Weights of a small GPT-style language model, trained from scratch on English Wikipedia.
Size: 13 layers, 3 heads of 64 (1 for keys and values), MLP 896 ReLU, vocabulary 819.
Architecture: LayerNorm before each block, learned positions, biases, tied embeddings, capped logits.
Training: a variant of Adam for these matrices, 5127 steps.
Each number is 500 + 25 x the weight over its row's rms, rounded and kept within 0 to 999. Layers, rows and columns count from 0. Numbers have three digits each. The size before them is the row's rms in percent of the matrix's.

# layer 8 MLP up, 896x224, rms 0.0879, rows 794-895, columns 112-223
102:479502528501468453506471520468501476519554495494514479518478524470496526471497484525470444516513543487502521461523504465509480536494486503483452532498528487480505498454487466538515480521533463507473510502501578485496496501486502473508494516503487487569508517482446526502512494506482478510501530521449462532535519486510505475495509517519
098:473485501493530513476482501491496502478541523531459510482501501542536532470541483516497521517484491483540489531476548476514538527512521535487558512521532503489534505509484488443538502495504500504456531451493468521516502468503489539508457462488460486505508485476476473541524500506498498494484509484493477535487487464483481544499515476458
095:481526444480490454511478479511504516493482517522515534495463554512483491456471539508469452488457490498513538458510528528502525486472527470542521481491472469483483499495489509519489501479533489523484530475521456516492530513479521516521467490516513584491526496506498518513460490473485533508483468502532511544523516488520517487512505489556
093:498466507492490509493499500490511505510492534512548523514527531528462537500506529504489477503482464466475524513493483468493547515448494502482448498534504474466459483489492483514497484531474512443512452529576519548525543506481519544482497472528526534473483519475495494486494520503487503522488456524532492501471504504461519471501466460509
106:503484524466489523530499467484500502503540475565528496486467510473509490490527487481497474506501491504493485471491559518465500562488520476514523500550538544441466505494474494480501468493494489491521498516508490503470507486502508533514451497503461535481478505494540522584485525505465493509454467505515481484510510525515488513514467516526
102:516510485474470470531485556478520476488462516462453521517526492469460515494504447493536499514511442480486521496525518480512499483557540496478469519519483534483558470488513496480541527493482524456490503527494481541498519490475512538505490447469499538514528517456472526517477497473508512522405506496492505571486479515511497555527504498531
097:503533519490439520487495514538523465477538525536481491506501501484491512489522501538515490507503521497502564496515510481527505501548549489508467491509462489494498488465485474498507519482485516480498495502508515452478503498500405494539472488514472595504507499467517480514529533483507473594477506489450496499498509508487500482490494540531
108:477501464483464506458473499456529484484479586499473495518521529519528490434536461546528489503504506491475479501529508522505515521529498544509510496548527492453484501490440521493490510515484431472505477493490473513466498486476501572499487484500480501471530477505495473511509494485552501517516494459505485470515469530443496515467499490518
091:469518592513491429476509511482479490507511499465478502502511496505519517479547473499443493505457517453515524498493481501490526470480507525496456492510479491493490527486483519493508539560499487473473527514495502502491532467496486497528516498488527522526502501512487488537510428469510522503513517514454488509487500538530461470520461444515
098:506516505490473493503540548463505491507502527509501517488490489519522482466466488484491510521497495525462497486476508510475494524458539479541484480522487506452509517517491425524509489503476539509464549474518468516479535478510517518535484473481537558513483509527536503483481478523506505533447510552533492543458510490497474487536505406503
087:521559525508531485498479516494508518487501479504440524499493456580479507506520502495518480505487521478501488542515524511488523506523483497445485521523562499432479532494462519473551516502470488556449496476509522504522499478467500503503506482511488494487495513510546531544463511536499523478492485498484488525503497504517487519517510504457
095:478499483490503475534458472481498541518520505563526502476505526503501493477494485518503522537500462509474518487503505488499561517487477523472492527501511493485473503536479532503515483485480482514397486488501454531511515502524498496494517491531502569482515487457484474510517530488487490486482438465458522534491484485487469487525541526525
099:487496508474490475528478486475499487483498503584487472484479460478471555494512502510544481498520521527515490511508499456524527494504487478512498517504556519477503464468478498482503507512484517457514530552520493452510513482483491496459481455510487502486503490494461427492504494491498523535483521511521490510529484469458484542502483518512
097:540519466500509455498504453512519482494534500510476527504480507482471505477478454469546508551471496473464506508515512484519541556526539510486523476517463528481482480513491489500526499499445505481511478535477498525491504496517491546514483456513492510480530496460499523524440505497522517497506510526534502522487469519496491514450516522510
095:480514547485516501539515509514496472516488500551496522472473528491485506515525459529462516503498496507524468500513499495465539496522450492484481525469493515523539507507454451510543527496481535499464513487506509513507491499475492492473506499510526510503515502496480460500477522482450546524471492486468502536537471505492485467566500490493
104:482480521482479526502476499526501532485474502548524547490435506492493492504510500545455486493473495498504554464473520494507509484522490472428527509488505486492491491506487553546511498534507498483486562488509456472500511485487519495492517516563509461500513463510495467473501474474506498481496496507465514536465492513489450501462467471526
111:500537483512530506535474473534493517497543548550489509514507539489493484508550479494530515502498518524504466516461530498457489517511482536512547486527478495504464476478495487488512482530495466467465422477493485518481535520472514536505432511516448529482532513505507492502469495502492500506547507509494510500495545467497502513483452491471
099:499533533505494487502504518490484577565481517487516509501528497479563517491519502503484525523511470506498524461463533486478531514517492461496493524554505498463472512492503487496486493537503517498505494523508486507522537474503461489510524487504454515546530468537508517523506517509488537509503508510534474491473508516496467502498491486521
081:522496506469496430483524493481505486551488516491520535502485524544495521538474491518526548503533502517525494483492505520460524483498455513488559525498501489521525498515473523519516476476455483537465518504534503498467489501532499511503510526466499484510495479493499506457509503479534552494482531518494514533499503499494453464460492466522
097:492506518469517507479475548511523485510497484517480496552490521489477510471505497525533502457528533463457517496496503547479543502541552459530507489531508510505528499465505497519479526509474469506454484506505492483498487517502461530524502515508509522520518476535524509512477518501482532480432461502491497513510541505450457522540512514484
108:469477500523469514482439499534504484502518519498513500478469517492488506512556488559468555493472529506513501478482490497454490476528516515503569531497486461472506463493455511528478483495473496491492522508503474425508536480484517491529510505498532504504531453515463467510525476501510475473494470501499477519520503521488507519527484451513
099:509473436491474511511517488464530505497443528500547511525470541496527496462508498489510536494457495485477491485470520474481523501508504545503545470507536453512521468479504476512472517502474506499513451520503479472534480494464458506508497499472491556522532473524512488541490558484435524537495515475479500534435478491517475480533497499545
096:514509479499504510480510534497518526526530523502451478541574482478479549525476518529491507498506522484512522469515512474539504478494479505490491527457508493487470487460484512491507493544506470489448460516494450502501540491513519501457491486527520491513488529459492482520483512559506504501509498546450454513501465475507491539501512526515
108:484516465466562503518515483508498499480483513504499510470532544488475534536498474507522477505504475508533486521504523523510491511494519517467474519497497492499514464452487477534558503517473500500511489490499488496491508488500497519447509490547525490470488523475492412524477472498541470539487476503485499506525502520473478511467480504502
103:512497516477529454491510521446467497524481523494468547523468507505486509472497473488494512496503486471520502507503519528496488555511500577444457485509492505498485510528467481486525496499532531480475529473534472528468519498516510523449519520493512478472515506440481541524548499489502466555489475530502490489513501521510493476499478512492
091:515519528498552448472508492471487516535538517492442523465513510456492474519490468480534505500494492452506522480498505477524513486532447505487461473481486468504463526511508480491514455501531463516545468487515480519460527445534492511540515513516475478514476457484545516497522478501463514502489468478530479505489492549490513488516489434514
102:482532448474530504453512504505505521513510537495456486505514501529477514493502507506479489539477488492550529488524501493537493502526470535473487483550524517458522488486470452487562520515443522496498473488483529475504500504507528491482496452499504492486480501479484469513462448501520524518524513521503500504503500493479485571512509558452
106:507491480504484506553511444499532483507542504510563562477496551492487521529510525549479502492519489438501560488497499548447491498509517516500552478500462541509509450456510509485519470502526504478495516505514486508518514513470531521502503475484504503514524507464496510526467511519472474526506516521498491505479488526514497487454461473534
106:508493476488489509477457471507505494493520549472470489530485470549474508503495508489521475544490489510550510522513510511463518489512487516542537477502480448484534465500485447535499474518453489518476492520493492485450507483483522496452474487497524488510478473475536492497467436474491482496508496534469503483448478466528540481549480531502
095:418547561496479500526454489458519505510513515502492474513487477510496494501499480513487522518508499490462522452479542484476483503488533501502475527473532520443496455500506465534497495533462498460478552519514465510503461475437516522514496505478507516529509483498532523491486569509483527521458525513528461506484479548495523476489495485513
096:491567510465511455433495508498508505503507542531464492519523495502489482508506522507477510533487445487496547475505553521469525502467534481512529509543513481491521493504501499506503498532447498518478519493550508529510498526525478524482497495501470583487519528523498518480494463471480453553490505471544521492504522498515469483493471476510
114:473488493491538476488514518486494472499473562494472484525499490510485504450512489536532491553491481469475541455563547487492517493513541508513492503507484490476500472498519489534495520528482535511495517503530528515492510479477465533473461486472460506483529514518539522486517478499454511506497489513496482491472471533473502511512483475478
094:501548438514499515494521489483501514490460573479504546481507523465490491484491502523518496514470465478417512533507507497497475520499492532500456473536501480496447493469490499507515463503485489517510488484504485509535500488454511538460478430481471528479502501539527480499534532515494495538503468473502471513480519488510511496556473477523
094:505544495511530475476494510495503537547504497500467531501470545553535497499542478557494552504487442451477562489464508495487508497527488510510506491503492531449534511503493509463500492528481506500494510506505492482483469479469477506480508542486507513508493458515534503545516490562509481472478476517506486522529509535482442493506494453491
108:480509467497488488523520478520489490535540513501449486503515517472503538550553475500508516510427504512534481528499489529478490506496493516529506470521542511504518461482528474493514459546464481509490473493507479479457532480511481494485461513474469504510514509481544492510470463550499524512470514494494479516471520485467488494467492530516
100:517531506454474515530488564514520488481484491519510508504427483532518513479491492509454517473469495493506469488523501508507513489503513546533483504516537510468482467513482451537492526497539454507457477481531510476497493480512462538461489490522514512522488473461525507511497509472506521480501478476480511492487466535454530517468512483472
091:454531502464446462506510486509489489489513502488507499541488509487522518490514484506496502537477490529521483515524496537529508464501466538492494494508478496496486513473509488513512466516504500471491480523507534462456546471486536547493496516475519515496498475431503509493506522538531524516516530489512516516496502545464506496499519517594
087:482529481468461440547487479474483503526506472521495551513486524539489537502494467501494450509498484496506508489525497505534521517492481506529473538477491471519477525504489507484530468527496455553545470515507477486518525472505477478512491526526484495530524492548462490495526514527494487513479440504463501499436480502494514509469490519521
103:484524492495500501553490487503515514488531516527546507531481546489502518495478515529503535548449478466519556508494512478494536479472489496529495453525514518461505507496479489475529481484524490487482506460596511528512486502486475489465438505476457517474464499514495482544487484507500483544511468493505491482519502517527502568494451499513
099:500534470494495525503453480545488520519496531522497478477533497475539490478564480511496493513507491495518536488497506477538543546530492502506533483458468515480537469505515480481562500500465503509474495491498473452512511450451483490451505447510494530513534441487495484506474481484520496498489519518499486502507504490464511473510502536511
108:487528463458465482513496516522500533507481490518512543509516494482506547465563510489511467504471484472508522465510497505499477497508470465521479517492483475506474478468509480494497529509487535467498460488517509461409545477506477520507506511543529523513513458534496481559459482549483513533480418495508487543474461476472511517544504489494
097:506469530499480429517496480462518534490490520473537535545507523508480503494495492479516501453449502532502507491547486489489525511527478511509510467500466464503509494510475506535509496512481489556500457538479520468551494498521506521465517477488498497523515469481501520496532517527490510515506551512500459488527494512482477525463449518530
099:483473455524451504444417477470500550513467491514493475483491488537485531505499480508509481494482499502482491505458495530511503492521505491492502444513498480482559509526466533489476450530497475490449434489491456484490462509475544504546475503536505484517484499499542471488512492506503485531479511538451492527504473496515484536514490508501
103:495474520493481476539478513504491542490502498514488527517468548571538490467512467495499520496486465502459488506509534472505497491516521505509503529496459481487506482494473503457494497504468479493477531473514487539549508447459549537482527443484498491528499511499478514498505476514518507505524506486520521485507509520511488495504449478469
271:487526522444464506521518521482491491522533539538513523537508501534512481512469494526524508524472496512533509501480504492515503476536491529487524470482471456457504519470484500485486517513477513486507523496508514499465517507486509550509471527499479506531488459499476493525459526531501482541470443537488514540491472508514518476534463488472
091:522499524435478474554510481481505534502492505539518515487513471535493509466508527484487544484456486487501489492501486502455526499515451535489564422519502520468500501494525532498502469555515480523537476502484446526496513480498480476482501499465470504467499476456516450500453488559478519542511475517517475492492497488467513522497465535508
178:493528526447477505520499526472484494520545531534501525540497495534510491500495480528521504535448502502530503505466517503510501472528485542479536454478468457462503512495470527475496518510479504467502499485504515480452519504460518505515478532516470503533483454501490499501457524530482487525473468514481515551488473515548512476521450484470
090:495492512495497529498499558558481512537433516478497543503473492495522511472526473515491474471483486455518577509461509490480488512537501499465485512514506467478502479495505542498510512496494516500512500526496450529511472501494511529514508497483508511484532506512528536532511468482517451499483504530479478521524486510512493468514502484539
108:481497505450520491478499495488520506479471518546515525505509487534489515542485474495447455484511498494545495517532486501458509513503514525436484418545478493501502478505496557554537503488525533450503515490524489498491498486479464499498508520479532504491501497497449499508519515490488538512495500525464519518467468509486475506532500486496
117:472547536504503499486538536488474517520520498546490508535518490517496482477509479509514502482485497486499487489491486541515512461533498516493499487488470489515515515484465491527487502525500525519500509479497537494454547514480467483520480537504473477521512432502517492526494543534508519553502465524479525508504482519484492507544499450500
102:455561514494486524491485466480572538505486524509486470501468490462471485509472472498456526491482498498471523479476544532498476495530511476536470472523481547450514493516498451500502501542485489473488525483506472503505479483492536540522508483477460469547502492512555534501504492507532484516455514489551494468482489542483485504526496483488
097:504503507470477541492497509505549478477507495517526489494498563494495498503512445505507464562509514459495511513503507508513493541494500476530492518517526466480509498484461463525501511511498493507467459506547560544476506492515440544481515487506507499480503494490495505496481471512505477507455502534550451503493506483460509516484483465508
094:455519503498529462492478530481507514498452513516527517510510489539506508500490514485513501484526483462487487497524507516485528506535498485488490521512543450504505499493497461509474524473487502510518500518569510522486502513467476507526527499534474516480513498552471496509490509454505511585441493480517435464470511550475504506504466510474
100:462507493495496484530466534469502540480508494515499505517455502562496496467526507496497461527496493500479531489501504494508521495507501519481487494486515488488486521465482486479485526513499486521487539500543506498479548490451526513485481530523510507480544505503498510485524458512531492525461452467538493518453519552489513518517503543483
095:520500525488526483478508468484502522512567498513513492509507513476477508474499476497518477532482528473491511517480518471527489532484503488524488505518484473503493460498501490515554528513493475484512478463494472490491536462494501524484497515490474520490490447505554536519485504499498494524462491526510503497468516465511496485523469493473
114:495486509477502531471504503484528528518505496515474511513488491498509547478536482511485504501460517490472521475482516530499505513506466482486475453490496469496528501492496522518513525515549487476483526478508477464486487422515512486510560494521506488494510403512507490501483495517469475485486515547479511512492550533496495498476485457499
105:500546481500516478485490504516507483500512501488506518495438487491508535465512471522541523585460439504502545503479504499465524491493465500555527532485509510515528523530492488466550504494492501531445509487530561509473480487511471484527524527481458515534535496518535480498480476519489481509487506535486499529474487523505464527507524457501
108:454489483504467484488545476505524489497501477475507525479474486541509502526523486493481530541480501485492464500564518503502499523501538525498510455519524500437504496486511461522466485488502482517457501514546521513509518497481517526525486452489550478517521510471476480487541463535488534511540517532539401486452530520485508498513479473500
098:522501491453518515467496530501491547553417508528491526484487506511544498499490466493472480522485478451515535488473529546461521562488468480484517511552520483497474517523482561458525492512484454509478485480512522516499498502477523514506521498485472537505497439510559504519512457487532494483475535499527504539511483476501430495493471517473
111:499504521485490475469535510514496495545527486512480530486447523484537502478476472458460458522479504467497537496557544508466496542486484479494507500499474478503488478510500522499507508465500493529505485489505529474474498502461537560520480521506536531497480474560504521496499473491498509483483478538513499503484509495495495497513496450506
104:505519478468496525495447494469511499510528480473508481486539532530512529521495477514526488488451470494482537471470498506468503520501518500517511551513561498496493489499511481483536491493515498501474463507525517492465523485518472471456471524499470496530490489533510468512511479528500498497457493504445465520505472504487515490512501540486
098:473559442485512472529488502497506519502500487486530495494489521458495525486509471516512521515445468507464516482485478463502476530533465469529508529483492481512478512459507453517518500548497497508487506493520478525515501472489469501469460498499514568519551505521542451504468486519497486528501457478516489490486543496499492483519490509562
101:468507485506474465476524472487524493507536529488518508496517469516490500491497498501446518535487499492515445512525532528417503500509499537524465454517477467512505508456501477520512448483497480534475460505521520526475496490500512520528497520520510494549504498446557483502492515537510558506452496530507487495430503514463509514490488499439
095:514538529509529509530508442522495527541492519538467485507462500474500500494507521517460454511495484545458483444492494488490558493492465530490486488474526540483523490499496483542532474484497530496458492495498488475504492493494481503516477464473435485550537502554494491482486538517505538511489498513490516528499495542479512504474490483482
090:527505476466442515507485482495529457475506495480465483582462512516523532526473476503488492521481551481520518486475555491480516535481490481522553481498499464494522523466513504488520465500490495484520466478523496511517479498458513494474473503486485526502497509500471513517523490468497503530435499481470505541502494460482484548492491534494
095:452517487479462497522533492484503521552501519501488504500498511488499504482498501476482538510508507504517515482557492520488494505516496517535509503538507435504486510517497442470515455470501411489518458451497577518514538471495454471505505530526495477555516481486548531509529516483494492534484531501447494511485474497481452498496487503479
093:522524493474495495519479521502545474510518453509488498515495508476467510561488460496496465512455515496476493483495503458517499511501466547508472455497497455521524467501519484489527449482504503494485450496557543505491489459544506517492456458538506539531512499479502475469493485515489505504503548495454492514486509493469493449488479492529
089:482476470507479502530513477473516495545471513536492510524456506544482519459514485505488521507474513496498502525482523462528504515492509480495565508537470518483530464507491468469523519454481512523475548495493468452502504478490497503443495502476508520501500535538496536482488462500494465489525496476520492511503527502490473526532508541511
041:488508480469486452500515516468522507525487485500497561509511503531511528542517468480485484531503464507485501494508529492494508558556529498511565506558498508471508468506474497509492488492505479499467441501556490494477499445490486495471526471485483537495535487500514460551485513537509497565479500500464455517472523497478476517526480524478
087:475552510507500499539484520510493488517506524511492502535491517490495511480525458521467453488470493467473524514534525515486489501486501522500488494517498467489517482477498488536547490500541454542497490489514485531510497468494498533515510517511457570538519511518493479537482521484509468520478537497525484486503535494484444547485481471511
106:526525465456513463535485530511521528474522487510461491514528470479513516490506499511524476507489515487487463493488492499493489528510511543511486532471493502506546477517507465542522478517513490507510432471528503520466490504513503516521488506508466484538528466510546502504475476517488479491498472497439471526483505462511506538539487503469
101:486494449521501526501463505448490534512434513496506549514479522555452536495512495499507518515441441519473514506494503518494518510463475459494512444519536506467508510495472517476505529509505522470476483511515498470509507514496522491491465447487517544508502458509511514505534492527466475505518455496500464515518528533516528516524475518523
108:492549502470467521522472498503492568514477504492521523518452500506534518501491486502462498522463477459486492517463512536500607533526487488470468498534463490491553486484479469472504495504510501530523516500505510515506516490469477492507502474521519499486482487537507486467520495466537513512542497547489497482528474552476491502476475541470
091:452510474520519503532488477494474457473520522487488529573506494516487506503491487545522509525506507464492512498522506529549518490491516482493516516518493509514460503465499488493520492495483469521515508496521539484482485434491534529464497510521484529468515517511491515473508507552492503482528448496481493506433411481491483504509493471480
103:504533509485495454515527525472514509535526507511515530485497505458536510472546442486485467590500512536432503521509504506429524540476474508512503526544517485464485493506505448504485501442493514535496552465526510518501504476510476493529483519488497517518505501553515520531483496504447533553522513517526533516466495485495463487493493492524
102:489503528495496485553496501501503505513474498491541504527474493525558529484462479502497484463462440526523475504493489512488536464456500502478485487504484489499531449510505510471554482461501486481515501502543482500507506493451479512491486440522540480487498472506488501494503515524451477496502449504446506539553531529479488498549505517488
101:461489469484490489495501501526526510481512499526521501485529509500495552507498508508516489478469474504497536453526500467455539478547465500538524468479442472498485476490508508512512479499471486472503457482500484483488534483521418493486531511551507542520517483495537464540463489555469542481491479495482519506451533490474506531480466519477
099:458485485499482445512537551499481572545535463512506497501477468470545499520511466494452477499476455484502524476499506543452508522489531491559466501508515512497458489516500478465540514489488481527501545474487494501516489491505492530513464533494472536541503503572510479546449481530466509494490509551559498503501546531507516502540492460476
099:513493456486494529474497494510517508483504510519452555502449471460554504529496512525492551473485470520505507459469517471466536524502516531550506475530511476526475490469512474453516536510513496523477500515492479517489493489479491543502505482485464513509542520496532500517482533519472500531452465497481496561512469520487483468516501488481
098:520464526509500441481454490447519474473452562538459511521534540504516480500490460484522470487526491527469462488500510467503528520511482550472512476493496525495574492479447526514524481503446521505478486545489476491514488499471520543503529462442472501499489514518477518508530504457495520518494491480473522484548520498509483522496463495498
103:470494512508518488480496544467497478536490523471453506515485505486533513465551468488482510463530511510527476451532509495502530489521464529487536481456503483499479491494470475486513473517510520448501417519472543475487512504483449469473495510503527485511524494458459477500506483490520506525494534482428504488492497529488524511543509547533
100:506487486488487482498526512483513530512546485535491528477498483467516523498508505490546484505471465507512475518468505511455497494525499501543533489500493524516451494492482457506528509524532459462517517501513508501455512505501469518452509492524493516486509503528505490494480498529500551477476490559492501547465498500449483507544503481459
109:516484526484527469519474465505517554504481484519473575498485539481485510524519507491472505489520505463528538481446522531471530542523469512481486480501468499492524451491495511497504526543527520500511456464497483554461493516530499501516507531503507517495534431500472490491502467521482522472502477485473501527498462565479511478449455497477
093:456503524486476449508502542471499505581501556497478501487500514490545493511521493500452519569487459507473472475529485528503472473511468525468506481525508497493499512491486504523530536474470437516519494492510503507541501493485486486509496490455494448526525502484547506489517518525510523546499498499494510493526506522497500500492514492523
094:496507508491532475456503547489477479530478509509484515482478518492465508489509482527512529526517526489474516497520548526507542484511516514470556493480509464482538495490476483510525577465487467537483531518523496445523499521490455500496469524473452537529507515519476520501503480466525499511477484469530461493518553520490500580517522500474
099:493490506471535453485508526508504516521465499533483486465462507503514505510521474527470514501512446491478510469552481482474512511496477526528504502513510473493445502525476466515530511502455439510485494468506506482527524471516487495506503521504472536510493497535469501484502481512512526490532534503516485506478504485494503488511508512473
043:507471500479489480486472501513517504488454521501482517518479501499519525501517495521481501524473520513492481482492522487468517520518542539500563507499483451499556496489428479503486509473480466503484491524537542518511548478489499516484517482495509513499536506507520470542475496490491495528496459485483461487513523497475481523506467501513
099:486507472485519444551517506517532514517487459494473544506477519467525530507460497492488519558486511465511468474554497464481533476500502479519496477486499568486469488500491519494475486533452460461525472478485541507467536469485489505494487507528514498494531538495534507521487462508521481513512519480503512489490553484494439490513499559456
096:479537539461501462508473465474492539525531531503472511519486501535474484518504522546490510546505479493492545474481472472495492511481511481479469510533530536481476535481446493470544520522475502546524506569514500477512478510505490520480469501497471498483503504447534491507468518499501522534466481524503435515521527557484494486495501519465
097:496493505492507482500525528497498505511547488528500522485456496436533532505519535533474493497506499506509540525508505501500541502498500543531479527522489487495516526501507487492510513441552519500499475541522567512508551437530472471546489489498516530543505487446495444531513506514458498500502476534462504532493463534451450483496463470487
109:457544507524520509515491460497495500537510490551508495490463508464472503505536505539502529544528496514461512451515533467476514525520463463534479502537531484465480494463481484510467498477496488498479466490514517494499494489455513515511461501532491504512476468503547454526452499508477471476478496515539498482497569549514482562535459481500
108:519560475488476493446503510501496483515492491478490522470495511475494498479523497528451493562491463501468499503465496503481512479479498475520518493527486518489525511483493480539508496532497481456507498511495462521484503495447492497492456475476506494515485492515541484503493492525496537530502513520519477516459490474525516498551481526524
098:425481542486517476502485445485484488475515486543481529486508524471492509497500509563508509524466480525474494510521527491504483494483496503473464462516506489516509486473467525550482515470523497529502532507506472490468516509505507518524527464492487495483504455518511452522513501514463480497507470494519434526544542497487476510494456496520
096:509498509479480458552505517463492512529518470484484540506507493465517511500500501491516506531496538435531503495470516481519503524531536531491478513532494492490514462465483475470477506516444513471456466490489541528459487486469520519497508481442507492521532498472523495510514464481504488507503515510476499530501503531495474498507528539486
094:508500499496514509502468485506485500511462483520518533481506451522482526517469484491449535494501515468489515506490535487496524577564493574462510489482518461487514478478524510498523461527475503500507478567504481501505496487425515509524502481511538547505522473496512492515421522500494491508504522522507489494483447482493481509494481458526
095:518501523507518497508464473489511482508475510505506504530447511509544496431480468517513470539497507509533453517517491482460487543528521495499565520546527531456547482478483501514545486488504494545489528539508499479418504523493478537471469524501526499525473484494490475493525416489482496553485519469499495529519526462517484531498460496483
101:493483487492532515519505528516516522503518514502498496518486486471500545555524502512496521558477472483535501474551524438520484470535461547499515468480505503452490456523499475501520469512472437510501451500514510442468541464521504543471489461524459493549547474522525506503484472514508502515545513534507484518514492468475506512497485487474
107:451501527490518490492486465499504500518543481491449503517529515481510495553457507537477548507506515479499480483481486503479513499540473523525480499527519478502494512441472470496530469509499479499489502498495486478472479507476510505486444536475407477543481477515499490504517548484487472527467495484475478504518537566493507503553510486466
092:485473472474464493504537515449539487513485492514499561535553547480504496483523500510465516494487497477490484464525506524496489526461461509535491495527509494502476496475509497546467519492521485528507456476532525495548503481491507525512527456470523512496500462488511518524495526503520533496494491507505475534462479506404492476524494513524
100:460483478467506495485509524515509528482541503505509490503512472497503518493512493494532461509460506456478545488469507499491496526508474503499495515467455481493526445525523482539514490467520472471505474541505540490490491478527473519514537508544516509504475467517491535509473507509542472495440492546464483519484493492459443532531513476509
090:483501471483483487486523507490496489525536491575499527491459494476528524553487474533509470520514527470473494507490508520478513537479490530499479495525488495521517498511482475497503504448544519521500502448503477523499506483501486513493456483529433503511510484515496477513486516522501530489455460488506512538461535480515496497464482448474
093:498487540491536442547477486504470504491469513485503508505510551485502497472498513474489541459497506516501461495497494519506517479535537505507493483487495466497474534495490467500546501516470478458530512499475448497488517496441428504487489488476510525501542517451458440518517472486458499510523508512515492490511512542497485506502473480508